Weights of a small GPT-style language model, trained from scratch on English Wikipedia.
Size: 13 layers, 2 heads of 64, vocabulary 2048, 3.1M parameters.
Training: a variant of SOAP for these matrices, 3794 steps.
Each number is 200 + 20 x the weight over its row's rms, rounded and kept within 0 to 999. Layers, rows and columns count from 0. The size before them is the row's rms in percent of the matrix's.

# layer 7 MLP down, 128x512, rms 0.236, rows 100-127, columns 64-127
093,229,227,174,225,192,196,222,213,221,210,195,188,206,215,186,219,228,198,191,188,219,192,221,191,207,188,220,183,215,223,197,236,194,180,200,238,222,191,207,185,208,212,184,178,171,210,168,193,220,213,216,247,208,193,213,212,200,163,211,251,214,178,200,192
097,188,145,199,194,223,200,210,207,220,209,183,223,209,211,198,219,183,191,205,217,220,189,195,166,210,202,217,194,149,230,192,219,224,212,208,209,185,225,218,188,188,201,187,171,231,173,189,207,211,182,221,204,201,192,184,193,205,173,225,265,222,195,220,173
095,202,204,192,211,212,188,203,171,184,182,209,204,192,211,193,197,204,156,180,219,222,196,136,205,182,202,184,243,202,166,207,207,193,195,154,215,209,220,197,204,220,180,171,183,222,180,163,209,230,187,208,235,185,207,170,211,179,218,178,226,151,198,193,208
094,202,193,188,185,219,158,191,134,213,172,198,179,193,200,211,201,184,144,194,188,166,191,223,191,183,159,201,194,223,174,209,219,208,189,133,227,211,207,203,220,191,169,192,229,179,240,214,194,194,184,232,206,182,224,192,210,188,183,189,202,180,190,165,201
095,185,187,233,182,205,192,192,222,182,195,173,220,190,213,191,182,157,197,182,178,195,180,218,213,170,217,220,203,182,200,184,212,233,194,186,228,145,200,175,179,196,225,203,186,222,232,197,218,205,215,231,208,196,195,212,215,195,163,210,210,199,192,209,210
098,209,179,226,231,211,200,175,182,167,205,229,195,195,210,227,172,171,206,195,183,154,204,195,204,208,204,200,201,210,217,196,195,186,237,193,173,171,211,203,194,164,185,209,208,235,194,174,186,205,193,201,162,185,177,199,165,195,198,175,193,178,223,190,203
105,225,186,177,239,214,213,196,179,213,229,232,210,172,180,192,217,205,225,250,182,224,180,195,191,202,216,207,193,175,197,195,201,208,180,197,212,194,249,214,187,188,191,190,208,231,223,185,167,211,215,207,177,173,174,201,165,227,182,231,188,206,187,194,197
094,188,137,188,219,176,203,206,243,214,231,230,180,183,179,210,194,209,257,206,180,201,210,220,183,201,176,221,175,184,177,206,192,182,244,219,195,219,185,227,182,228,218,164,179,173,207,191,182,185,164,183,177,187,213,178,213,216,208,168,166,193,216,185,204
101,212,205,187,225,209,161,212,176,195,191,176,208,207,187,221,202,194,215,189,190,175,175,177,222,165,203,220,171,171,224,200,172,220,183,206,192,195,194,217,205,195,235,228,200,174,196,173,232,212,160,213,177,207,186,159,214,214,201,207,180,193,174,162,209
098,208,207,226,160,199,249,176,205,231,200,197,185,198,185,219,198,205,195,188,186,211,193,174,209,192,193,213,252,223,178,211,193,191,203,218,152,186,239,199,204,234,246,208,196,228,221,202,217,198,178,163,198,192,175,206,198,222,225,213,194,214,221,162,204
099,214,188,208,221,181,206,190,236,190,238,187,202,219,213,210,226,169,214,174,204,185,178,244,193,209,185,189,192,182,204,189,201,219,219,213,205,170,173,222,203,162,197,174,247,179,195,221,197,206,221,209,198,192,227,227,191,173,180,219,173,189,208,199,210
103,198,185,181,186,192,205,205,228,175,236,174,217,210,231,197,188,189,205,203,197,164,251,181,178,235,219,198,226,202,238,191,199,217,221,204,191,224,200,185,188,207,203,167,210,206,232,203,221,227,194,173,211,195,228,177,165,185,185,235,191,207,222,229,199
105,169,190,229,199,224,233,207,215,207,208,190,210,184,204,213,237,196,210,221,213,215,166,209,177,213,213,205,185,228,228,212,188,193,137,195,157,214,205,186,201,183,223,186,171,193,225,208,174,199,216,182,189,205,191,211,197,185,187,196,210,216,209,181,268
106,201,188,186,205,230,179,191,197,183,171,187,229,215,226,213,181,195,203,215,197,215,166,170,182,196,190,208,196,237,227,210,256,185,206,231,197,254,207,185,211,208,190,221,234,193,206,198,180,206,187,184,200,220,178,175,219,190,186,178,232,200,192,158,184
098,202,191,183,202,197,198,206,195,174,207,174,187,225,209,192,208,208,210,155,192,175,235,210,211,226,212,201,187,209,146,202,226,163,244,191,207,192,215,208,201,187,174,196,230,219,216,185,176,187,206,202,264,173,186,181,181,186,179,222,182,190,180,198,175
097,209,213,182,193,197,233,183,169,140,219,217,225,201,226,195,211,220,164,186,218,165,221,192,179,235,219,150,203,205,201,196,195,216,224,218,195,195,186,219,206,212,174,191,222,213,217,220,251,192,188,224,187,226,236,223,187,185,180,202,171,172,194,230,184
107,224,184,214,202,213,208,180,188,217,199,200,230,207,228,206,219,191,171,178,194,194,193,153,182,182,164,190,196,196,195,175,224,203,200,239,170,198,177,231,213,205,179,199,211,206,170,214,191,201,199,216,244,203,150,192,194,152,232,161,201,197,202,196,164
100,176,185,149,207,204,203,198,240,227,226,231,206,214,211,224,173,213,162,185,191,210,205,181,192,210,235,198,219,228,174,205,220,184,210,182,229,204,219,193,208,231,214,202,221,189,220,207,194,184,219,223,220,185,206,216,167,180,223,184,192,208,190,194,188
104,210,185,208,186,220,225,244,219,189,193,196,213,219,169,190,187,210,225,152,180,189,197,230,194,200,169,195,200,190,185,174,193,214,231,206,154,178,190,190,238,201,177,177,182,217,177,227,211,198,230,196,227,188,188,157,217,190,212,140,206,196,151,200,157
098,202,198,147,212,210,170,213,183,232,153,198,196,213,203,190,212,202,222,229,211,206,241,180,214,204,201,200,233,232,193,199,205,181,223,216,237,217,171,215,178,197,229,178,178,140,172,182,237,201,203,171,220,191,214,161,201,186,222,202,166,211,219,210,200
109,194,174,177,214,176,221,198,189,197,204,142,168,206,223,197,181,202,194,241,195,203,163,207,196,197,171,197,211,172,213,181,212,194,184,174,237,206,226,166,217,195,209,211,205,174,173,223,184,204,203,197,176,226,177,226,177,192,209,203,197,213,162,206,182
102,185,197,209,179,185,175,217,211,207,152,179,224,190,200,200,180,178,223,192,199,198,191,188,201,171,183,238,165,231,195,182,171,197,152,199,171,195,200,188,203,197,186,235,174,172,196,194,209,210,206,184,233,198,183,206,196,218,201,184,187,226,196,215,200
108,188,228,176,181,227,217,163,194,189,222,216,196,179,193,206,202,203,194,190,209,219,179,218,192,150,226,169,217,182,216,237,199,212,176,186,204,203,175,188,165,178,233,206,200,218,185,195,197,197,188,166,207,192,205,196,211,165,235,194,198,176,183,175,245
099,191,190,180,206,216,203,225,205,204,190,199,191,220,182,217,205,220,194,167,202,194,190,198,217,183,188,222,202,191,187,201,222,220,202,175,222,166,191,206,225,193,187,186,205,203,222,179,203,203,196,210,205,173,208,188,257,181,241,179,231,206,173,194,214
101,207,218,179,214,188,209,234,203,226,189,205,222,177,211,206,184,195,225,167,188,185,205,138,194,218,179,203,221,210,193,192,192,195,190,197,183,228,152,183,219,178,204,214,217,207,222,191,204,192,250,194,211,186,162,199,195,173,199,206,185,175,224,211,224
097,186,236,225,195,200,226,243,245,207,183,213,178,215,213,191,180,232,137,169,183,200,183,186,193,217,211,175,230,216,171,188,181,200,190,242,193,225,187,172,192,176,184,180,193,198,202,212,196,186,225,213,213,191,225,246,233,219,208,182,174,231,226,219,245
097,203,213,222,204,164,214,203,210,183,211,200,209,212,215,219,229,186,207,214,197,220,234,203,217,199,209,212,175,175,180,201,199,199,159,202,216,210,231,135,194,194,192,161,182,190,222,180,198,231,227,194,224,188,206,199,190,198,165,206,212,207,202,183,210
109,198,198,192,203,199,203,200,198,231,193,196,205,211,193,213,181,192,161,190,190,197,231,169,192,208,191,221,190,183,218,190,190,188,171,194,191,217,204,205,176,196,197,202,199,214,184,179,157,237,173,180,175,175,205,204,228,209,201,198,189,203,207,199,187